Part of a small language model's weights: width 224, value embeddings.
Each number is 50 + 15 x the weight over its row's rms, rounded and kept within 0 to 99. Layers, rows and columns count from 0. The size before them is the row's rms in percent of the matrix's.

# up: layer 5 MLP up, 896x224, rms 0.212, rows 454-468, columns 112-223
# down: layer 5 MLP down (transposed), 896x224, rms 0.159, rows 454-467, columns 112-223
up454 090:42 61 65 66 29 55 60 43 38 69 30 35 63 52 39 55 47 38 56 59 54 31 46 52 49 56 39 73 47 62 55 40 82 47 44 76 57 61 53 70 60 53 71 37 84 38 44 34 59 67 52 51 76 53 55 40 41 32 64 44 43 42 46 50 74 46 72 34 67 51 52 64 60 55 71 72 45 17 37 34 61 45 67 57 44 44 49 36 77 90 51 39 34 41 33 63 57 35 57 56 44 23 53 37 36 45 48 51 68 49 42 33
down454 092:19 50 86 36 37 49 60 67 45 65 24 48 52 35 42 50 68 34 77 61 43 47 41 49 50 53 35 37 09 39 57 73 49 60 84 76 57 60 55 40 59 37 43 59 44 35 63 49 59 54 60 52 70 56 73 39 26 40 37 56 45 38 53 73 41 84 47 43 45 55 48 50 37 80 40 52 29 77 71 63 74 54 70 58 62 74 38 52 55 41 58 40 43 49 34 54 50 57 40 45 46 57 46 39 66 67 35 76 34 42 22 54
up455 106:44 47 72 45 45 38 37 39 38 35 47 69 31 44 61 71 27 11 48 35 28 28 39 45 34 44 59 56 65 53 51 30 44 49 43 73 76 45 70 50 68 73 42 46 61 51 49 41 44 53 45 80 37 27 57 55 44 42 67 23 29 47 67 33 30 57 44 30 42 57 48 73 41 47 41 52 86 64 54 46 68 63 70 69 56 65 52 48 63 50 36 37 42 37 45 40 55 39 48 45 52 69 52 41 55 52 40 42 18 26 56 55
down455 105:24 69 70 26 67 48 34 52 58 89 27 37 36 32 61 55 57 31 83 44 68 51 48 59 44 65 52 50 48 59 32 35 51 60 60 52 41 39 59 48 69 35 31 60 36 88 61 47 59 56 45 61 65 30 29 44 65 57 50 38 62 24 38 12 54 61 32 76 48 44 60 55 55 22 58 60 66 44 75 34 60 78 82 42 68 70 69 41 79 68 56 41 32 70 47 52 63 31 18 58 40 51 64 37 62 37 36 75 50 60 42 55
up456 096:58 36 56 49 48 52 35 32 28 74 44 43 55 43 42 41 38 68 49 44 57 30 31 58 53 33 40 67 29 50 60 53 37 43 56 44 69 46 55 23 30 51 21 75 77 31 64 49 76 28 71 42 50 49 13 76 48 63 52 46 51 36 31 71 39 56 21 56 41 34 66 50 63 49 31 24 39 41 56 24 52 41 33 63 60 61 66 41 56 16 37 59 40 44 48 40 32 59 52 71 37 54 52 67 60 59 46 64 42 54 26 49
down456 105:60 66 69 51 46 59 40 44 59 48 54 52 29 50 53 36 18 42 38 49 49 40 71 35 66 37 75 57 57 29 46 47 54 00 56 71 42 50 28 63 61 50 29 36 52 82 29 50 41 66 62 57 51 66 45 40 47 19 37 37 64 72 79 58 26 28 69 48 70 39 63 56 54 57 72 33 44 65 78 39 62 68 49 52 35 54 40 57 52 30 50 16 37 30 49 60 49 51 40 49 37 45 45 27 58 54 48 76 61 51 67 54
up457 103:55 44 70 46 37 57 57 26 63 52 34 51 52 50 58 49 64 72 68 48 71 36 65 20 56 35 75 50 54 38 51 60 50 31 63 37 84 75 42 41 74 61 48 25 74 52 55 66 56 43 54 21 74 28 39 46 33 50 38 84 31 52 27 22 47 32 56 67 43 57 50 66 31 38 37 57 52 66 42 48 72 63 29 60 26 64 46 36 51 50 39 63 63 35 47 61 28 59 45 58 46 61 56 41 51 12 71 41 33 63 38 57
down457 107:58 63 61 42 41 22 64 49 37 44 54 51 71 48 45 67 61 31 41 42 62 34 51 33 92 38 38 50 69 45 41 53 47 20 39 38 71 40 31 43 43 48 68 79 48 68 73 32 43 25 58 62 47 60 25 57 64 70 51 72 62 19 66 32 61 50 48 36 45 49 54 29 74 44 68 73 34 40 58 44 48 34 69 20 33 56 50 53 40 36 66 33 57 33 67 60 54 39 42 41 53 29 55 32 21 62 43 41 40 49 50 58
up458 105:46 67 38 55 53 44 59 60 37 55 47 42 27 40 40 42 45 68 76 22 51 14 39 30 56 59 28 55 77 47 43 38 32 42 34 64 72 52 63 31 61 53 60 81 55 67 54 41 37 28 42 46 49 44 72 42 52 39 18 49 63 49 28 29 24 49 69 15 34 56 26 71 76 45 52 69 41 30 37 37 69 29 64 60 43 64 36 60 43 59 62 66 41 45 36 49 45 49 31 25 54 37 37 30 71 43 46 52 44 48 54 58
down458 102:56 40 36 61 58 52 37 38 65 52 53 66 60 27 46 36 67 56 49 27 44 24 24 57 41 50 52 58 42 43 50 47 62 41 36 33 51 48 34 48 45 86 45 60 42 57 39 42 39 15 44 59 53 63 35 69 84 51 18 37 71 51 25 61 60 43 68 46 55 70 36 64 57 27 62 47 37 57 23 42 69 40 34 33 39 32 29 36 74 52 58 48 47 44 27 50 46 42 26 36 26 41 36 51 35 39 56 30 48 42 48 66
up459 109:56 54 49 29 43 52 36 45 54 50 41 74 49 68 58 41 60 42 38 52 90 38 56 51 48 36 70 54 54 75 71 10 77 63 29 47 48 38 03 62 46 74 58 52 53 34 61 44 31 36 50 55 50 37 48 37 38 50 59 61 56 51 81 50 62 49 35 50 40 31 43 35 36 58 24 51 50 54 53 39 55 44 59 59 50 35 72 23 81 61 52 56 45 57 44 70 49 38 51 58 70 74 72 47 43 73 40 51 71 40 43 56
down459 098:47 34 84 48 55 30 85 45 41 46 26 74 41 72 61 34 34 68 73 56 65 43 51 53 47 53 29 51 53 63 62 37 84 49 56 40 72 23 33 44 47 53 29 27 55 20 62 42 89 52 51 46 62 65 64 65 72 66 47 45 54 43 62 62 43 48 25 89 46 57 34 42 45 64 47 51 55 53 60 49 40 61 42 41 66 38 49 43 49 35 59 65 40 53 39 53 72 34 40 18 65 74 69 49 47 61 46 56 58 46 18 83
up460 099:56 38 40 38 56 57 50 63 85 51 40 40 55 47 54 37 72 52 18 41 74 61 76 50 35 53 67 59 67 52 67 41 64 45 27 33 64 62 51 75 33 10 56 50 48 67 31 64 79 62 55 48 33 53 55 57 59 23 47 48 44 71 42 47 53 51 54 41 47 65 46 47 48 85 37 45 22 59 38 47 63 48 46 27 59 54 48 67 66 40 46 65 40 44 31 52 28 63 65 35 49 36 40 35 47 40 54 46 72 57 57 60
down460 097:74 42 39 56 83 47 77 79 65 49 28 60 44 37 51 60 58 47 47 53 73 35 66 51 12 72 31 61 51 53 78 30 37 61 47 31 24 49 46 50 41 26 28 45 33 47 52 54 65 86 56 48 35 72 64 38 41 56 50 20 42 60 51 44 24 47 51 46 59 57 49 35 41 55 38 53 42 61 55 67 50 61 64 25 27 67 41 60 47 61 55 63 42 55 35 42 49 53 77 17 54 27 70 37 52 54 42 51 54 47 60 59
up461 097:36 60 44 35 61 43 63 78 67 62 28 51 56 50 63 51 31 87 41 30 61 62 54 33 54 35 38 80 49 59 27 80 64 35 67 50 50 54 59 37 56 73 52 53 63 50 53 37 37 33 58 46 48 19 59 46 51 40 98 32 50 42 35 25 65 60 41 46 51 47 75 48 30 53 48 40 59 58 56 47 42 12 58 45 65 36 61 42 36 87 34 47 41 57 32 52 44 51 48 51 62 53 42 31 41 89 47 51 57 39 64 59
down461 098:25 55 61 37 25 55 46 29 80 77 41 69 71 37 61 64 77 60 42 80 42 73 47 46 62 37 55 73 37 74 77 60 28 27 32 47 54 21 60 63 34 72 36 28 51 60 35 38 52 68 37 56 41 38 33 58 68 32 49 45 39 66 56 44 63 64 47 51 38 47 44 49 42 39 43 44 47 40 72 63 33 60 55 51 68 34 42 20 49 54 27 49 18 76 63 38 32 36 55 47 38 49 46 38 36 60 70 55 40 55 40 57
up462 096:49 60 55 35 73 62 46 24 29 55 80 27 60 39 34 52 55 66 54 45 38 42 47 28 31 36 64 30 58 31 49 41 41 63 68 41 47 61 22 52 53 14 41 42 41 54 51 48 49 48 44 34 58 58 56 48 55 28 36 48 34 52 42 51 45 41 61 46 55 63 27 58 39 72 43 34 45 19 44 40 31 42 54 53 47 68 49 35 27 35 45 37 70 25 67 63 72 52 48 42 40 51 50 21 46 48 82 59 42 20 73 63
down462 100:28 80 39 44 12 32 59 64 50 69 27 48 49 26 45 45 73 72 26 61 60 45 53 54 43 75 36 57 45 26 65 54 62 34 71 58 66 59 44 49 37 32 48 37 38 26 36 55 18 39 61 41 59 76 30 54 48 48 14 44 75 48 68 73 62 54 36 77 65 60 21 20 58 37 81 56 45 21 59 49 69 59 56 18 47 73 49 68 47 28 42 63 64 66 52 56 35 36 55 47 36 66 39 39 54 58 38 42 42 44 53 35
up463 098:70 81 39 49 94 60 29 32 59 60 66 43 44 55 56 46 27 40 69 51 52 44 66 51 58 47 07 68 67 75 29 67 57 67 28 60 53 39 75 46 44 38 35 67 32 50 44 51 50 45 52 52 50 34 76 37 00 70 56 39 41 48 33 63 30 34 76 33 65 29 56 37 46 73 47 38 44 42 53 55 48 50 85 54 65 40 45 74 63 47 66 64 58 50 49 37 57 66 55 79 38 47 55 43 56 34 56 21 31 40 41 69
down463 102:50 50 69 67 50 45 55 51 17 42 34 79 63 46 52 58 10 45 41 53 39 21 77 40 52 53 28 44 06 43 58 62 54 43 63 45 40 79 42 57 29 73 51 37 72 67 60 50 29 70 55 55 52 22 49 70 33 62 57 55 44 53 63 69 67 75 41 48 42 52 28 59 24 62 30 74 37 54 49 37 25 31 53 30 30 74 45 56 63 48 95 83 53 40 62 40 45 66 84 58 36 52 68 46 23 58 37 19 49 51 41 53
up464 088:38 74 37 38 46 37 70 49 74 53 67 58 34 58 59 58 50 47 14 41 21 63 50 26 37 76 35 51 66 48 43 72 58 62 41 33 38 10 38 68 38 54 60 49 40 63 54 50 50 75 21 71 66 49 44 42 40 47 19 50 56 33 45 63 76 55 49 62 27 26 47 33 42 44 71 27 49 29 59 63 55 47 45 38 61 35 60 45 66 26 62 59 59 39 37 59 59 23 54 44 46 41 54 39 86 63 18 52 48 58 55 47
down464 091:64 47 47 55 52 47 49 45 51 61 59 64 54 48 65 53 27 71 69 49 26 50 24 82 27 73 71 26 54 76 17 56 38 56 27 66 47 17 39 60 24 41 33 48 25 71 58 39 55 61 50 34 43 58 19 57 14 73 51 61 35 61 32 44 46 46 31 41 48 53 56 46 33 47 18 73 53 52 65 47 52 40 62 46 37 31 67 53 46 28 68 57 58 51 56 26 43 66 70 69 59 71 43 73 47 28 43 45 15 52 67 63
up465 093:75 64 43 26 56 47 33 56 69 82 60 50 39 54 47 52 18 59 60 41 68 48 34 60 53 45 50 47 66 48 36 60 41 42 62 42 80 66 26 48 39 71 36 49 48 67 06 40 52 51 57 29 84 34 62 39 50 45 54 50 45 60 35 49 08 23 49 55 64 55 25 29 38 48 70 58 47 65 51 26 33 50 59 53 60 67 63 59 33 72 54 42 27 48 67 36 65 46 70 22 45 26 42 39 39 26 56 50 48 46 48 29
down465 096:50 57 57 68 51 37 36 67 41 44 55 34 58 51 31 56 57 56 56 29 46 26 23 57 43 72 48 59 53 27 67 56 29 46 99 35 65 55 44 81 69 41 80 65 60 71 43 49 29 72 34 64 45 52 46 38 32 58 55 71 41 53 52 59 36 46 41 47 56 45 54 57 30 49 44 57 58 43 71 57 27 65 41 41 50 33 24 24 26 73 45 81 35 51 36 03 44 45 50 50 07 25 45 76 44 50 48 36 56 41 82 58
up466 095:51 27 68 24 50 51 37 64 50 63 52 65 45 49 39 28 41 54 37 35 16 23 42 55 62 81 67 53 42 45 66 59 55 65 54 34 48 91 77 34 51 52 23 43 21 70 59 18 50 31 72 53 50 34 65 42 35 18 73 18 76 66 55 74 52 54 40 31 30 34 33 43 42 51 56 52 58 35 41 29 73 47 45 54 70 55 38 40 90 78 34 53 75 53 85 48 49 23 38 46 86 74 22 60 49 46 74 20 77 51 66 63
down466 097:54 47 35 59 50 50 49 53 52 46 44 25 54 72 44 72 38 35 45 46 55 75 33 64 55 67 41 91 56 57 58 52 67 27 41 58 49 63 52 51 55 71 44 70 06 49 53 57 69 72 32 41 45 29 37 40 43 60 38 43 05 54 55 49 42 63 49 34 84 66 61 67 45 58 43 44 54 40 73 50 51 58 60 44 45 44 62 66 70 44 51 61 54 59 51 49 95 79 42 35 82 57 55 73 34 51 42 54 60 36 40 36
up467 094:48 64 51 31 67 48 53 67 28 69 40 44 32 58 52 47 82 52 54 53 88 45 56 73 36 34 43 50 65 58 68 42 48 45 50 32 31 38 58 39 55 46 37 42 36 41 45 42 67 52 37 28 26 48 52 41 46 52 38 33 97 32 46 53 56 43 68 33 39 58 58 43 45 48 51 35 80 67 14 29 60 33 23 64 14 27 57 77 63 49 29 64 64 46 29 53 44 44 52 37 53 44 84 40 59 52 43 59 45 39 54 65
down467 094:45 49 84 38 58 57 35 47 46 55 45 57 55 57 37 44 52 44 51 51 46 79 39 63 16 52 76 29 59 63 46 46 60 40 60 25 61 59 35 26 26 25 52 66 31 28 51 77 43 75 62 59 43 28 62 65 29 40 44 56 60 41 39 37 40 61 49 35 49 35 33 48 54 77 22 61 14 67 58 46 19 45 43 00 58 56 37 51 53 64 48 68 47 33 53 64 56 65 56 56 54 55 48 71 46 61 38 61 68 55 31 69
up468 115:56 70 47 76 38 47 19 38 75 63 58 47 44 36 45 55 22 53 73 66 52 56 63 52 57 45 60 52 72 42 67 77 37 37 60 65 67 61 54 31 49 52 39 52 37 47 65 27 36 23 56 33 82 30 43 26 49 60 22 68 82 56 31 39 43 53 49 35 56 78 41 61 59 40 30 39 48 61 29 30 37 64 64 54 64 43 27 40 44 51 55 66 78 50 61 70 08 50 48 70 57 65 49 74 44 47 61 40 46 43 26 61